Part of a small language model's weights: untied embeddings.
Each number is 500 + 40 x the weight over its row's rms, rounded and kept within 0 to 999. Layers, rows and columns count from 0. Numbers have three digits each. The size before them is the row's rms in percent of the matrix's.

# layer 3 attention query, 96x64, rms 0.204, rows 0-63, columns 0-63
113:529513486559517548552465485549487485411579530517472532409529471452509547496485451487518512479514511507572487543560537404492447505490567436485519468502489460501478470487444455494515501528531585
129:451487494454507487489502489528514482525522524496528523504451493554469438497545441474460489369521490416497577471512546488576489473515506500535622474478440498433486564533525476506488461497494505
106:474448538462548484533492583453499514465513497443519504519533487516537518497467558474425527471495470497511491451488507511523517414488516562539533460471429600460462436481465496434517508414429511
126:430534447516535518533553477471549499505608455483538529456490484533501540520491566572532529426527504581470546453515502489470458492543485492520441485484501543500509452407483493466577549492530507
112:485473550543424430490434592473473456508545513505530524479558477511493448430553523429501464499495463595546491513444542574548448521514469542456460510482560518503526534514497508504500480525527465
114:441418430467476432488589499471478434446482523542535459493512561533480479573420466597522515481493467516496516471479518459479525457510493496524487530517468515480443527488552534522569505450529541
114:530508540504514546481427524494492517485535506427509470502483480573393481458548489505511515571546474443484514569462527479495465543391471512491452512548536488451416470515525472454521438477532496
117:507511481507474532477486593442454543532499519523525397530427475433526494517429523489541491430542520491500514498504491509479533465437444482465494528562452525459448539477488511472419486505437577
101:489482378469430549520534550560498557512556478481514493503506451503520517472436493555527568428559542451494513499545454548477492469507501443508547531467549503516517526544566466443474485497449477
133:444504472484481515402534487500490487492508522561483510577511452530536534496501494476404418556485595552473473521421495518481479533470488495410468522571504510472469463428503487537500455493486491
103:512488536501459489452496536608578452485463451518516451541471481522545491486446583444536468498475511594483476443528458464571498589446482496503495478508472500531460499520418492490528488465509482
109:531475541469504504524522467544469529511492496555511579540480578502460509503489490586479528532467474569529514561480490525479434488570577496515559448512468564585484449497449496435517475569522497
107:490534457474459504464449454500485479527561509488459555442511552528484511407570433419531475496511455486584581468505508482489531460470505446515573509512460449448472517564494482503508493451550515
097:505539591509551417566463467471410521490520436531499481560440549473461552554520498490421553491538502495489493505507544490470487516469512540453471504475551505496517409459481542455469507521532550
114:454454513522511507519600581485513508472540517512443512548547403478463493503489489524500553453414480456506465502501489572524458482524523504471392481522524542576473529478556515525461449492503507
109:557502462560510515477506480483500548483523497517483525414443461608528527494564601466495552522503488479578507536513607528507488476437497513487552484533477485550545514544464511513495509478475432
092:462492528567494493477468500488564505475411522476440564519535471534481541478466519515474401508518477568524406545454542440512534528512476418474496555501488513515498580525473527487560539512512455
105:517503549461465465574465519549538628535514443444512560447561480485460454429541501484560504482488455542513458454478521434535506492491532532468503554537506531543496529545534492453506557479512509
119:476467504465448504453444506431525457473574461492491499474591528509526477544550462512493515540597513485541445495484533462506533498487505524434531461529493534512447595468520476513459472588461559
103:532552479460473476510406457511537432454533419505483591470529505469510534470524448567542456497543490473476465460477483509493447545486462472516514423499515546489530406484533472542450495510566509
116:536460471518462425535522516425536518396542485542467501476500531515555548491491539489524593396443482482491501449506506486486427508473530479473516436497530435509528450478503544465482521539557495
104:476519491513472463468468504466544538465451463523534441552513467430413527547497547509475519522489537455525473462459520569492434477538446517503583488473567429531510547511501516455554504405542506
116:502494502456443438520460450463420519492542512541484517554520433475472443458545494478512402539478519507484447501495500438478545548536464493523570448428530482548526534527452508495516460442455561
119:473487503510547457416556424480446519505477497484468496535495529494529540521530550574480569474560479498397604493473506548506524480508487479492497545480470508475488496483498537560535419548548437
101:505620494504463549497426474519514600493416510504468524480525473517487442495503586508466547568521524559479493562563490479506450478513450433481478535501434469486453498466497509492535530494517491
114:491434523570433534532486469506431490539483459484453593410527528519530502506567488504486533457518475499614461472519514489474427517466526542458515525435478515470548513506524493460540497552543521
106:450470612513520445492529478514561534515481505518516572421465431449512468481518524481554467464499488478458498480542418493446502432503508571490445497469446533482499438495510546477542533495494570
114:497487473470497462477435423511495528582537551507581517456482470483564502571537535498462523485478457573549546594475504469453457522481460491583490543506525468498464472549506430489451510490474495
112:545503428475506450517564480487506521515531488516509498517501468473438504562500472537532486530518464541461558507422520542546539550439542505467491483537479521501620477406576447537540530530542483
115:454522479584493488480594521482484463548489513557596488557503530503472548539474521468496487467478540498411567488538561477475528533544430490514454515537461553499502453460572461463503508538472527
092:423565498547494499507490437489452455541490498454528541459488539534522519496508543483525473493447437500434541551482461537530480538464480580535508529557436452436480568472426535516464570499545500
121:463541522515509508511460447514475500437542475561500482498529448447519517484447543571464461438510499495511557540543437472491536541524510612494442482505536486514529509428585466527526441525485572
077:557534505530477496495450455599488470505533491503485578442480488536452506434514543522520522536480505467613499505526531508536453596451485542537542497507532518533532443551465520434506537531492552
058:490476472413483524531505467479441469533498497434573539484467518552566491538498460492531502547549545509476526474440498467531550423466496593526501513419463449519469479527495592447539533500508507
059:510511531469429565512497415510532493497493485567458514558554447523563526555553475494445417547466465477602498494457499423476470494481498451506461507494446512503522495454476434534494551482515477
058:543434476552550504478511499450505507539472459469468439466467444483546543553538526475477500471473566451427511526484488499541610448486478475490522521539489414476494595465493505522474466556448503
045:472528519553484480511454479531453448507575488538489508480492549494507476423517520524491423589436488517551506518474557459485401525444467526430461463479467473495545453474437532505505571496540531
055:527533484493521482523448536505538523528511544514501560602560528514491492502525479510490509522563477546479458495520434538428449478537577465424489563532528484574494500593458544504464523564521465
048:597460473468448516518448501474470460477497540499511520493496515451591494514570496552458536607488546498439508442507456547490479586451488477487496423494502471509468452530491502447439480537495489
056:550537563450538541508432508436492479490514503540529552574468487511481462520550562499517494597473502467412465559535549490520514460459496513452453539554440493516451465445508478542457500473465467
057:589482513445545493523425495500524495482523495549523565530452537468506494535519471542465561563496518474523572537510453522480545466494567538471487522472516442546552460459538471482564563424439529
050:529460453542503465489514543463506525537501574492478441532409510486550516461511568480441601549452466536520517518501486498547442535501537500444503522605517506500432521538526503455481512471498567
064:440450436490525524503522499543481519565551506574479479444543541528615498474492491492530504448522435567532529486498463494512570540555450576504502535522521514481427528496503516512527551485542566
049:491453536481549504560532550486566514509422482529547395548463453478531498495458388437487444473479437486507486486489519534473515459519458554489490497516500495541484482567515542492477564426514506
061:500506543533503539444511490428444516460538488505486419557526494528550433479503501472439547444529554475505553525478487447546499569445406538545521488528433545464496455475520550492514448540531482
054:503550517448567482546501534510481472536472472530522539527531522518556533538503504446530496505510564501449508487494533474508654492566493512544452509545514523568466513507439539513594474549542478
055:535501484496440488470460526485425532433480470478458521478473540486526523499513508469447554442462476467436474498429496533480411519435507454481471446436481424442453480488548478485499488461454413
059:505442401537492437499543467534496537497462482495428511422442483484544530506464551447419568468433491514517517521486536521467427523554479496520495479497478556499455508521461475505439419530526485
072:511540575520510515466513528512498520499482503557521488572477484532587483534492502593489475519477560536467542552474508520571638455498439545469481491479486467500504548445536515568509487512481545
049:551473503533464546558521592462426455520459423419449425487499479505477460500461538479533482534521511458476521487521485516542510530483402506549414510497482480452466499494436452515482537483490460
068:487441591538578499527568449458548482557476485420509543473542505510468510474566490475543491500485509548492495516565515480462516504505580557507530493553460458483526535484412516559548563492490512
062:484501517444494408504467492529529554536464528510518401489521499484492447517471499553436501525437570427426507508494513466549502512564491485452492561538481554499477524516500525496433437517504407
078:540542572508487558478464444538484527495477530494534584523466529533487463487565470522500432547524541508583518569459456563566529490452531464486493521451468474511555527527493429459552564490510523
045:451463482460535512541444444473497568530537488510431501462522478462532543463524450510485538517456500483474420530423506438481536479418499444504467521521433391538475466527496513518447497530516448
066:505475563422495456528507404438516503429511536503560572508518506485541508518573481505545529423477439492510502480459518455521536461480538498550453498464419518526530513462561479505461435486549515
050:512525538543417460486448512522525521499496525528448495463499411526521425376476451476510459532487507445505476464540511495561545504460521451475514480551515446493464498566427480533455476447504463
051:497499543560556475478510556457441491498548441451478491485474474488460517519519555588475492582461489505445516538498539512518444517434471522465397489465469480438528491461491525557457536508422540
047:544573550508523517485466506479456534526562512533475581528496503537535528489557550497475528619525518559497505505535526525472516530442568488518415540538496551500482514563403495552519511530489506
059:512580560552485453495467556558478462461477486517439496495567498468465453511527512546493460415530478397470541559461517489547435451581511496475527525457455545481483510483498525515512504481489435
065:502556497488500561471457426476539536543534595552463527503458520541544542515537554481445512536510477536527486553472500476497529417524563468500536593546534552524480529536506501522568458444519522
050:525569489486495547521510541547482530509519487490563537568542529612494506504486512520529556493538553484581562531512525492539465519505597506443463519538526497524567469472530523441571544535512544
058:492480473526548550582481526441501503464548452469585501509474508502556468487560481448542523426498442446556566524493448520489495513471518539488537468529470420473532495454538494428538560459533538
064:506519462465539491491586516478559512516511496572475524520519443411552464562507532497520511485452492497507481504496550450537485583501423508456431488531506509493501488419581533549464496565464442
049:511559439563541454545562521535515527540569529467500494488495495436464499447446567452541482522485499537576482499533579453485454534524500518522547494524499459525468477546447600473461503543516546
# layer 3 attention key, 96x64, rms 0.208, rows 0-63, columns 0-63
127:527522520501517479522482551495551449530516481480454572482505515514409482520571535464495529454503443380574546490409501521525462491499533487496528507539538533411478539528470524427483502516532479
129:522566520480512464440440555556514518522491558495430560414473519486485514516492473501481572515502535520460414462535473509486552494568483507539482489461510536527424431535529515458574511514432478
108:495521436527478550517472560515496489516496450531462532514576528531533475465528472498522514414516581540438429518547424559512445507462475487524465414520497453523499465526519487555501481592525471
119:511522539557502544590553523491449491479512485512419518542527483447454485449511466512459495464528504445548501565516566556490459527544449519529480465565472581506557458472466520514506452516549576
113:466550482532527495521500561477490473524456483470470427553486532533518549456484530476519472534536567543470584482564527451445551508435445499585507543539452510481485488528462502480558595481463474
109:536503533565537517524496515510521459527532522478501491479451446474528592465475516502552381586479513518538441469468456522509426519515536456521466470502501535512453475544445498538472456555427548
103:473574522487443529526473516556488557470563400530454515493456565537442528525523497511576474449533499516442528476510571507550511554517529492535514505514489553517492555505465444515531562467419503
103:484490513517496522555503529511587465424515450463559501448554484510431529488488473587514464433493468446566474540560501553528470439469490492482494524443502424551518471521577497479485552470516530
109:510522508447593484546500494551502491465473491481545485465510422433438510579492432480474468487475484465532441489557483565518555528500557528477441467565564512488548439505475477552533557484477505
112:516482489494461504456501462482498574507450479531512515539514504489586537500538467553448554411505547497531511419469581485549464504403527428509498510447474549518521450517479485490525472559489571
100:540538507516460542496473497422477462472471452506534458506573472557574436533478518499540429447495537507565490504454508523461509475535534506459492578525461536544491503494424531504517521618546500
109:507482527505519531524556474549489503524486523523389537507499436481559512504524554440440523486505461597496468439473506493520470528479447464429512533496601534472468584514565453491515492523474481
101:561595526469478533509403539544486489518504542455470533449429521535460512506501510509526509529430484495495509506544473473542496602500462508576526538484541534527428504569473524410500494483517494
099:415462539547462475431540487469562466554530487528423475507505530553446510520515461550482515511536557488466516548464564524495494544477488483508494456473492447509484552450516437436519473523611467
112:485518452478563508556583533471568586472476463478490511522536437500550499527508520407516505548468494483499431473466501539505509530465426540518490506445474479467512393496461562503498508483441541
103:521528503461476461478499472576502473421561447496441528565474592440534472541505455516540515474493453499527526504430461483475510586523471526529428474550479474500496405538558527487529481484510498
098:554499473458528469439519507515452496483540560489531522535510465434562505471547530485575498456498471504567531508512521445467497424446563405555442477529423451528447486465517455485476505511494455
107:518523472537563534509500471498492449482557477536537488498461425556497521558498512496499457488522504468500529496553497462517544584473471536556477496463442496461503520384519515512559611525464420
118:506520521504500465535411564616513524576538528521482479505506451546530503415500554588514471453518528500509540540509491504544493475495480464514468501487504440507496471485464619526518568511473491
108:519592484533476499483498514551510480613482567483481501520510522519467477524511455515448458448501555490517516489497549515423440518515444536415498496487498516508527596446426576537484488455508487
113:469542500485464469477538481506490453486518475537486540533505478600520472496454441517488433539540529481517481518397485551398461586510489497488423514481515546497482453549517549488407488513518512
109:483492568511528521532539507503493448472545498556487550484568442498493532514481437448482445593499556607489475478480556484550602515478474525539436471553511455546491522487479520523522513472524463
118:464500520484548530494442503448540480516424550558486541460407507528534470470490548478446528470518476566537558478505538452470512412430535540503473456502475457466414516509476506533466534445526536
105:492486585456454505468504470501462530559516555536461491499499491436545523567493453446497498551471489494445485557532505498470424556549472472455543495443538482567465390527435493504504499522474448
107:419474486495500518539512472502414376436569480498479557495515450435554464534504486504520478467484468429491525481428505485513532483493518518510533483487467544543497551522506511453603517460550502
112:536457435545527479426575549522453463491516550516458430502472523540454464463472504489503514420552489464434537567463466486480491557505477485483511483492508424449429483539453498533571498451534497
110:523507465537469497494553498386511429489495504541496509530467482485538501456550536439504496438566576404464507501588502536540513568525499565506502538453422485503506515460489528527492500485553478
099:461487528468490543537458561560388502525546518491481493413461563480527492467482440544464525496525524499580534501501456477531518473527469553462522473450527499457532525460512397480488431533491532
107:529526469492474592436517478505500465485457514495496482570579537554503570504506474513480443534501588469505477477510560425507467531606476488451515457487539526464513463469546515509557540497433510
113:523536468482543469467591535483480533505454446511529537471461527503472483447518509520489449486501528498535441520505549519538476517545512496461582416462469555567563404518552500482508428511564543
092:476508501553488463530443513476478523518604549428477515591566522462492515500477511491414543504493517572541520534472546436492502563541526513524584549482480527555457476526507483433485469493486532
115:508493490548541481485448543492527469436470503487456572531538556501488431521502478505467480556596530499526516517522507498516430488500569463478600497435491513426575491490414529523448527486512473
060:452554442492503566477527470437500489472501502435482514476437603468448499428557489532502442484544469591520517498484458532495547513474553481501471465461570540480497489464499469549546573511510539
053:543507510545517513407484489565485566567590506545518459496418528533471535480527447593477444517544584496480497500503489539497528544493528467515545484493484474419477543495501425500527533515510481
052:478499505518494544531455533568525415463502531534496474459516519513528425442470430567549481460474480466563489433458504480473504457525513524433474455379509510474546472473547527492523437527513501
050:489559438494509510470530477497474486430534500466526516479439440492539470523557471489492534431549474432497554550460515528514464469467534402512470484454439568491480477500502459451394465548520508
051:511484588482493540566492505472534492483481441442450461486504582588440530466465457528528463496540476559533476477450470511467472513526554518561496538475554445523545482529460580477555550492530499
051:505457523442465485477486490449471528547424490464514444433417460435541510476496509410460437531450536460531464415455510409478445493502475470477502482494473510467487471459435484530483471481481497
052:489569528491455491533550499504463476423519543539498455456543497545507493478532409547439407479525537525565523477492514488543512527546513527510556482521540540510527498521583516538577579520476455
057:453510475467532540519550455530516517514580466508532524451546579517572535474561479465526545509564491500594562455480481506521521573476527511539530472540504528519539455516553502470565447501575521
054:507590448490479474534464511545461511510491547509545460386458529495402501516466411565545507521520575455454523462522470481509571488509489514506506468520568514540510534507442505496519488437514515
048:494552570499458508471522504488446496384489572481517523406541474463488487539505497474494546452488539451463556506491516462508542493482445506486551532549460540484528484500485412424459436452521480
055:589463539510535505502420512505487496463425475466550541519480455463486437544406561546478482456501534506490500565520458562483482512527535469476482525520548530437621517455479529477513491490501505
041:533526485423544513463432501526554502463499557488463560489523479419502539470534530522474552467530504527417549408498516513484544501433470530515452534482505585452475497505476503535560422480462493
065:532523522510532474487535500508449522450567505514513443555553537493556506477485525526509550443547432556468539533517501526479444481487482548440512455505567511442561479441499541463523604546578495
046:529456476503558510503530477548524515522529574485543525483458493536601533571504526541492516574496489570534519573450441504525521486531523525570467545494489520481430612464516484493531537510520536
042:473535489545591489523530495497464496525547540553415508521471515495471459493478387515452477494547546524510518512489520432456454480481433554509547558521476426529467495580532470423500517516494483
049:481466457436431519438446531452487519466520508490491504487496505476499456591492403540427466422501551510501502554492476497485466463508479550461498486389493506524489493489504432502448455562470460
053:426516485453515449578505455523498482431480492476467535501503518530500482532439438520482527452592437428455567503488499475483508492466550454483504487448465466435540438477535509423480477474561468
048:451505461540552504441487548447527513475517452469491459539552419445503572511492521404453503549466473576466497494495507521532439516473538507448459451568486499468435525509493502455496434481453457
062:579575530468491489474511490470536548506528506594542567583442476579484543530540585451498492535514452511530499554502520545542489512454524524535466480515476548576513453543478517464506482533535506
058:443561534531487530496508462487504534424584430547445554463479512495575504474511483484506560462455500486602453488460476547532493463398500486525562483498521451514469527509459477491557518518518528
061:467541459574453449627508591531474494573511454537425496527537545494420533506516449564544469485532507471458514529484539490539524542553481487509498537484552526470497510512502499527565491516504494
050:522548567512485555608513472492455522471578479545527526524441508499611473519575488532527523437554482536533533444485537494478476516507472551573498535415476522484486473491479544515490486508527516
067:481491476524490526456479487575469506533514442593539482472533537548556526537487481566474500465508492498513550523529473491571585579533402523463516523436462507510494517523528536501546539496485595
062:419538507466472445545580429430510507430481500472488499552459458432486495516484518453435531453449454484573467456473538487522525505498468543521461519486458535464477419471527491474509447448542499
048:479469557545464558467518457491545522495499453461505483501547515558451533528546470483548478532539463567487516466528563511483429530497533508552528487568462439562557514589493560414516506509540528
035:468481456520391504499506450501454521493480501470545455458472552447504480543511464566518493485460439528526499466445556395488430530596465506518487508522477533471526495504562482426544475491535488
060:448416519564508528506549475480516488511433414492421411541456516478488518461443424435559472562464543532539459493509463573480499499430492529515495504514510497526507539510442488524501531475515524
059:511510495533488507528520538579469531532549545559537519467564491476569453540472487533572551491456504449516496524488516439462548562492468511547460523503531570511490453479542454483411412510562503
049:512494526562547509502572538502556469552522495487527453423503566535473469506509548522597480595527537484484460515500536495468532484573474500526594496512489470482508501528423495505564536488548562
049:528527494482563492493531528504544447451493449526541515409538462536448498484499547522576458420552553515436513503521518540475526545538459505501469484521565598516549462499475522451482495452448554
060:506495525464545557539469459513435465493487512448499552485540553532589494480545473501453572422551491453568528501482464514457488430423547515463507482474474514448558490526522509500537503556526580
042:557507554458487549513509451505491513499519452390493542570534548538492590474514556533510474497572497601509466486482475520455452553497501482517481542493476501554512466530477432556462539485533547
# layer 3 attention value, 96x64, rms 0.2, rows 0-42, columns 0-63
102:544440479486522575436497525540472544501524487475555573396447495447482544477518479524491527513475487482495506494487482463447492524571484544466449576522528531522516485368518508494519498502462437
111:494524459505517523441465513474509532505467526501447525491473544528503520493467481510454515501490359448469523540586405485501513489464484579531507492584437523487461548519496525500464586535470524
113:456507466501537509509513514511432435477562452505505505421513557503481459554537427486515511553574510466483509597501504484488514488499471548533562521521478577486514448487525496443544393448515466
118:442497480521466516511414471475498430523445484505536478565441524405514512432473482441419611470490520510474531525476478480398503522513517487510476498490501505482452551529508508518460459563499508
089:540577474471463502522540538513510511506525526543534490497429493417493527489488552490467547482556490563494518523598500531549485479554523494482541529460437563458399407479488480465540472483481528
091:493519476513483497503499508518455518502509536509587555530478486485491496497550539530468577520504485492472534527494489489372513612485435532451493555511513402485452472505504478447469494537407535
115:447570541562433473545437485481481453536550503497542505480538443480525458481517438500526516503492513480476502562594538509498485401454517478526506508521493413511383502483474511519463526531523502
091:459459494454469511474456467489524517597489464482544496497626500367521481475533507477558485532468514539509501529498505514485510520512473485451498502546498491424494478443490488592454534471550457
120:485546514460454513456509461508437496496519523507439456466461449460419520479497447492476413540496548549517545491434525520545475475522414463547463495449488588508541561520550454546463499480528475
099:476479553518457398536465532557515485500499482494473498449512443399541575509506506544518525499435549489543512415481569476505499499515507461497506492505505526457541489442552497570551515500589462
101:520529485548564515449504474564511504447450454490512532529507550478472502458563536530542533477478392554455500497497393535490471517550507532512463579512524534477456544490496534404518544503478504
113:510510466593461522464480533433492438512544472490483418487497420533539487519473480482475463424488496445535457477477510569497585531504476455476542486477568537515489515581515513553461479568537484
103:501521509559481509409453502462491526444449539444442484496467476453512531468533488457443463516476497604490479494517507512476542561497448429498553479461506571493514504513510503545491444544615484
123:532464483523569453546459505527494511452463520540462510557535459456471524453510535540466588424528458468466506521531500476549528591480540596502478497539502425527465473516525519494467469563507561
099:526474477507534470568523468491474462489509517509521498488472471477502466472490451495486453552436422489525496456544559436493483560520459493554543439573532488561449587496461467406442524474454460
093:464407474491516526518464522499498437481506509575573453498525497471487423500488478512496559451486464494507505531527493515458461473563556559506493556522410502523453510482480553444389499491436520
139:512415510466482561427474519490521521449514525492551491470517459423509537535497557489527520490496556505447420504473533537421473541549454519489531437492553493506582427497529456510505468431512544
115:488499483479487486507508502472503514432499518532518456483525513488503495514453577528565573432489483489464459460546531563536463527444495549574557460492508509463478412569482530423502447444578543
089:430465551476480481488461495531440486475533535527579527424582535515442537468494471450565449475491508477540482534473410492498434518500538546523515489591490514503539529491509495436492438529451532
090:537500525480480388544513481521493515429486498452445576479458456535545538440462533506476527547415510499532483464485573449457453471513505503471566474499475521571509488495437471517562523543518544
107:549409562468516526517548474528477502499469480485519484540498502524519462497487439509504404580464466538456538600426470525469456466543430474474518501502480427484494478473520473523595493492516474
116:503494531518565514472473505479492478558500450500485470460529506561510462535494455410491486506482459558488526466473501446564507490435501389518539510434511558510511532472506578534524531509448388
093:496514524553465452531442459420441486520496528478445493507538519512531478494504517428519478422516536488551460471465538426547458484425528557589518532508530477501409524425495481529458532518497499
096:499463525458414557489494496473464494492467501499509487525474553441545457468515507433451525524473516563442496543527530441541460467567535487469514431516475471524570574523460453576445505569465512
088:533483511520505547567524480514472561498545601516556467504492524523475477507485531497441555510522551530480531410470509563451528486431439473541577502504530515498517495532464471505622539480465490
094:508550508519486508461506494530435519537532511470576543539475483503459502445542485507426475500504516512523512463421510517505567576451416469537506539507599473457462537462492489454551402523470479
089:493398515436503596507496500501541461466509447480453542493557583568458509543544541531496562532526551474466512538521467434441524479519509485469533509561491512531449515490560497537556466540516508
094:535499465498466511473494481455553506513490544540435441521487533545515549541493416508531449562443514480510495478463500477480520525427557405516586528510539440499452545541471474463486493596503534
084:517617415520491433557492460468477518542524451503475459540563568542481526498549589474512560506473505468533530480455499491456537560521458476472516564542552494485483545510511475490471554478482474
097:535557473435431482464493487480499554501480458472473438458501537485519440516531473477538512544537502544410463521521464554557498542483493503492465448413504522517491398573474528433472495511528554
100:557474521446484576480461470504546509582531564509489504505473499465506567541500555433535475537459421593495453435487484564523508471489471425522430505532444486504485498503513519469477521454549470
096:442531564546379494421524542534527518504543479533525497536479522559502471515512498480557440520438407470587461454541523495536472514526499487516552471493514453538543527482491494452495516510508568
083:483420513425462445466516470515500483486546497497454486492550445440464560581520601581472495490499539503488492581538521499530456512455477426463494446463469510472484551471473542522534505482543480
129:482493427474525486520503487515500500564477487578484574499488504481476552495545504521521486442470569393520495465443470411503494499459537492452483453511443442487405525521498575485456517500463449
089:583425554543517571528476528550470459527554488562492474585559414503519524509436417562497483444443559455493494535464503532481511540536499485530492496514486513449478490518515541468515511472497460
093:550411567528519550474496507547446441476460469541492513465497450531520484524532507546490552510526494479504589540558397531479514540482429544438450521503519455431465503510478486512538504528504565
069:533478527504452522504456503471447462560479520531520527506482553429555451479488518469468503510463482517551448541506560535588519555441505460495482503475484497590548495462559554524388522561513484
112:567452453477502523471487462451475504484454532499407604479453472458538565486526472448532536556430537543450489585527466484526486477463527426516495476522490499537468530470503486517536511539471433
083:486509496491567424454503470528517550469532493446526557496420592541479536524455574520466495490584564489453445521453491512454549530486528505483514499487537510500490555510539477503611450490492501
103:525501463465532571499489485454546526456508574468526463493503435499486454483507535476481556528499510607502501458467555571556500532457497476595497504518494514532463528479554550426509556542532428
094:459449501540442511517488501511458559483570486485433505500493499484522445486516415491519443569405512472572524461499461455475532492504442573470546553495562435516470487461447492477511454549477527
074:423509529511503443513469502445501492520445526457470462539523465458506487424505469483486491496484418516497544483605518467475523492547558428535517475566504553560525540566429479515435472544502523
102:520433522423532483537567486526561567523536477551462486523502452364452523554521466504506490516505477492454520499474532532505477510493509431460428451505453566505559488546493496531487510497556455
# layer 3 attention output (transposed), 96x64, rms 0.192, rows 0-42, columns 0-63
116:530536519538488532427500576513447504487487492514534517509494439464575526462436535440455531481514428562536422534494496570489467516466480554502445519487553551475512542506540499522531413447463525
107:507413502504500466462531515424485483509512455536535476509536532449514525515499538528435507487509526502481527542471566573484426535513462531509448496496485604464544455489501518585503448571578544
110:462503506540452581450499495534451513494480580478477503511503541545480477453496455446464455557512493520536458492392498539559456473549525512492490556481499543496500524508574471529490396513581529
109:485500436457497497492521516460458509455432487511501469521477475418445532568460495525550463526521572478487595504505527531530526544474438518564431529564494492484440514446541516512547515473409522
086:541503448491506501457518525539515456502532468459538510478517497519434421432520475476484457497534501504619415449478541468490458508494507472493576511531504418519470520543535432542476477588462497
088:443530477515538557451494558495507511436503446529518446529575437475563543520486456568509453472520558502498492430471526505496601503489499480497464483547511527514521494425550426575534471505473491
107:478468504528464455537438497458419509530552515507431455504518495485431519458504502547484425520463573494570445502513532495558440538482480493469505470555519448531500512544560433512496464581495434
066:536480568544409508480447499472494505488543509521451417529495545543535508514458518508512464579442403509476510483463518521569501525539434517527523560509494470547453573508511473526554534439509468
114:490417468453506535514513488495464557473457579520492513487497463512513469491453487482479506583505420527474517484586495457479515477534473569498505515465466468509429509617465545432495543468451548
101:541525502418501493519483459483510440510519542514518560511435476466480457453455498543451518590434447537540454545579488539509502485456482550508504521468572434537484477541468530434487518433455494
093:508560445531527482487552559510541474482489469498541497513457511529486544556459568443513549441474517488493470498447478606524437463511442539493477507544449560466531435446474450496521454490482578
108:572412560455582531520550494472482484564507508549499487551446461460431514546511474577477449549527493492516539542532484440534522424456493492499477432499450477463525551461504503485535540478488496
120:537422549484540521471595497493539541507498450497486522544469454449475437604494509520550505554491491499496575508532485489502502455510512504520471507553463476460513463476499524456559564410416506
101:529529444417517461487562503467529473549483460489449500531450514541559528494550480427514454480528497505504507557477478557439518520457533497468432443526523440451551405448517534552537518547511490
100:459551417491483541517512516426462491537513517448508462480484458490488546525505476494427471474504550503450523460548461471540539400507512485501480434515415577490416549478500467457488507498538567
085:551463450487431519487501513507479496512507567505503430460473542505473591508471417458526442472528518476571443483442468530479475539516491492528490471511507545530521511495574451559529402542509571
130:493493548475504544486437499560500541486453454516488530515528471534500501478512444459558419529509426480585474518510471469508626476506547471475517556491524498534486506471466479543544536407437529
099:512456502449516483509490433554536459521482455479493484451455532514447499460544431514541452556472482508576477507455443466506550433460534474450509554508478458501475444444499421556480563537516570
081:531448512523450493519524512500448478494488497526503562495596500487402529467516458442476458518414511482452445500453475497604555481522484521423454528444499474508479506508513505511515453505558581
093:468544492447568517550537451461542436476509485449486551574523513479524477462481456509483551479532510503556488448528482406447492475497574441518505519520528481455491471453498569425459522486428454
112:438617479513461533492415550570497508445573540489451526592533558486574519443498532491479504463478467509513504466491490505493475525541508507503533527495525558496460498556474537502455457437503459
103:495492505483494492544551500515563504608536522467483484417453461485512513602488549519439553453543465523426535516521477519541460517561443488580524533492497547447503480521552520458487502455509467
092:509393425502500448584558480453487518502486483521460502506478503544522561498550509496410491503451529500445490596516484461497545504541483511505515499459487403489543494457586505472493505541498456
085:488502497543417547527531474495399516478512479478425481461545526484461480507473456425575468476570454466521545518562534451520535565571501479593542492513494505551445509506497498480508503518498545
091:513531574510532507560461518538503563468464482521549442525521432489512536533550481547521552466540602501525529554554497488535557452532482496483544561469491582507446505512486515588490457455525508
106:503497473556524540492524589488483547490477496536516475560520415459539517544492538539488524506484550546414559531555502497564578446488453533487462519536448436473439537490554496517531528452476539
098:467535556542452494419484497480505476460490551503447481604491513516543548500471533434498483498515491551541532528433481526534421539504521473576451499460560569410478513490510489510480516495436462
095:496518568545513478457515467495568514470567510537516505486515482492463471580539478567517567535449520459437510521516553475501538488476478421528496468526416491403484529503521582471498577536494513
086:444481506508553551502527458440521513439503459499553401530496471557533514547449492452474465522483524512394507460466508486528514454518427468497485524504458455445450537412500533459533510500484437
085:450538538488521503487542462592548543482480448492414472376483571487504433521524524505527464506501466495518460463461493464536506512513494471395516475515483535580512486488454457550512506551513503
097:506423525506522490502459483531546508538563437525595506509509460439521479521537564447581468437449540531503516475600511516527550539496534521501502481532481477470486528508443592474502570492497483
089:475474552585492521496526481499517476492585474550541522443524494453490502515529476566488517436476549495510479445603488449547580450518530466475516477538477479552569535501488469487538496566539571
097:486547527548460522477469483516496459525497557483484532468548529538561485424537476399516529498516398510549493493428506463482435478466569506518509541497504583453512463520513466545455438536546531
159:520540472487431525445454518549479519486494550501455475489484508501541474496438558470473501506472392523597416523443482486544462557497429472536478531454487555536463489542509450494473437476486538
090:538575460552501561496449509512426538487438480493450484474456547551527511498458555545541515436547426532521515514499425548442435568485495492510476517503517529500528442539526447455532529532455530
087:498544508542546498533430531635484484535526498469515542451522564537535441502512449555488534518508508486475492492483413509493481529475507489435517486411558528458484475520498564476471509548464426
089:483506515501504574537493453489480536473507516538581526569522549528574519505474546469549607506505511516577531484483503540573545508500498559567510545500463517500488515451613533467508529523510535
129:523528499449504484564494471477526533517486554495517545560513554545548514472524547465486561499503442511545398481459543520443410532509512485547499534514467537504541465554564508524432413517547464
097:477507524508507550440500521508530514498505505473531511503494526461443459438549428519534428495542486529506556469600473525503566429494622512485567487565513536494488523518453473520530569453479479
101:460551481486478503484495425436479545446514507569460578554493517487552516547561498508445491509472534437509485449412515443518512482441503418490443499521427477548514507480514438518501459526478448
097:575401455483497441513552530540515451564522504530517464511433467463588481563457549546522513539520530471537480542516496446498467560462423486485459446464450472487495455472489524511482498484441499
081:500447481552520419536564562458610535517485515507552450500509481504482579543502572468534577484511544498431475517519556509499512491545559475539531503591499546508500554491474518502523500479535510
134:459566455536435510488493463465520497536553527442476509459543504512553515452505550450519559482518446550540451466478575498482428543513566525576540526532531546493521519505540493492451455561578508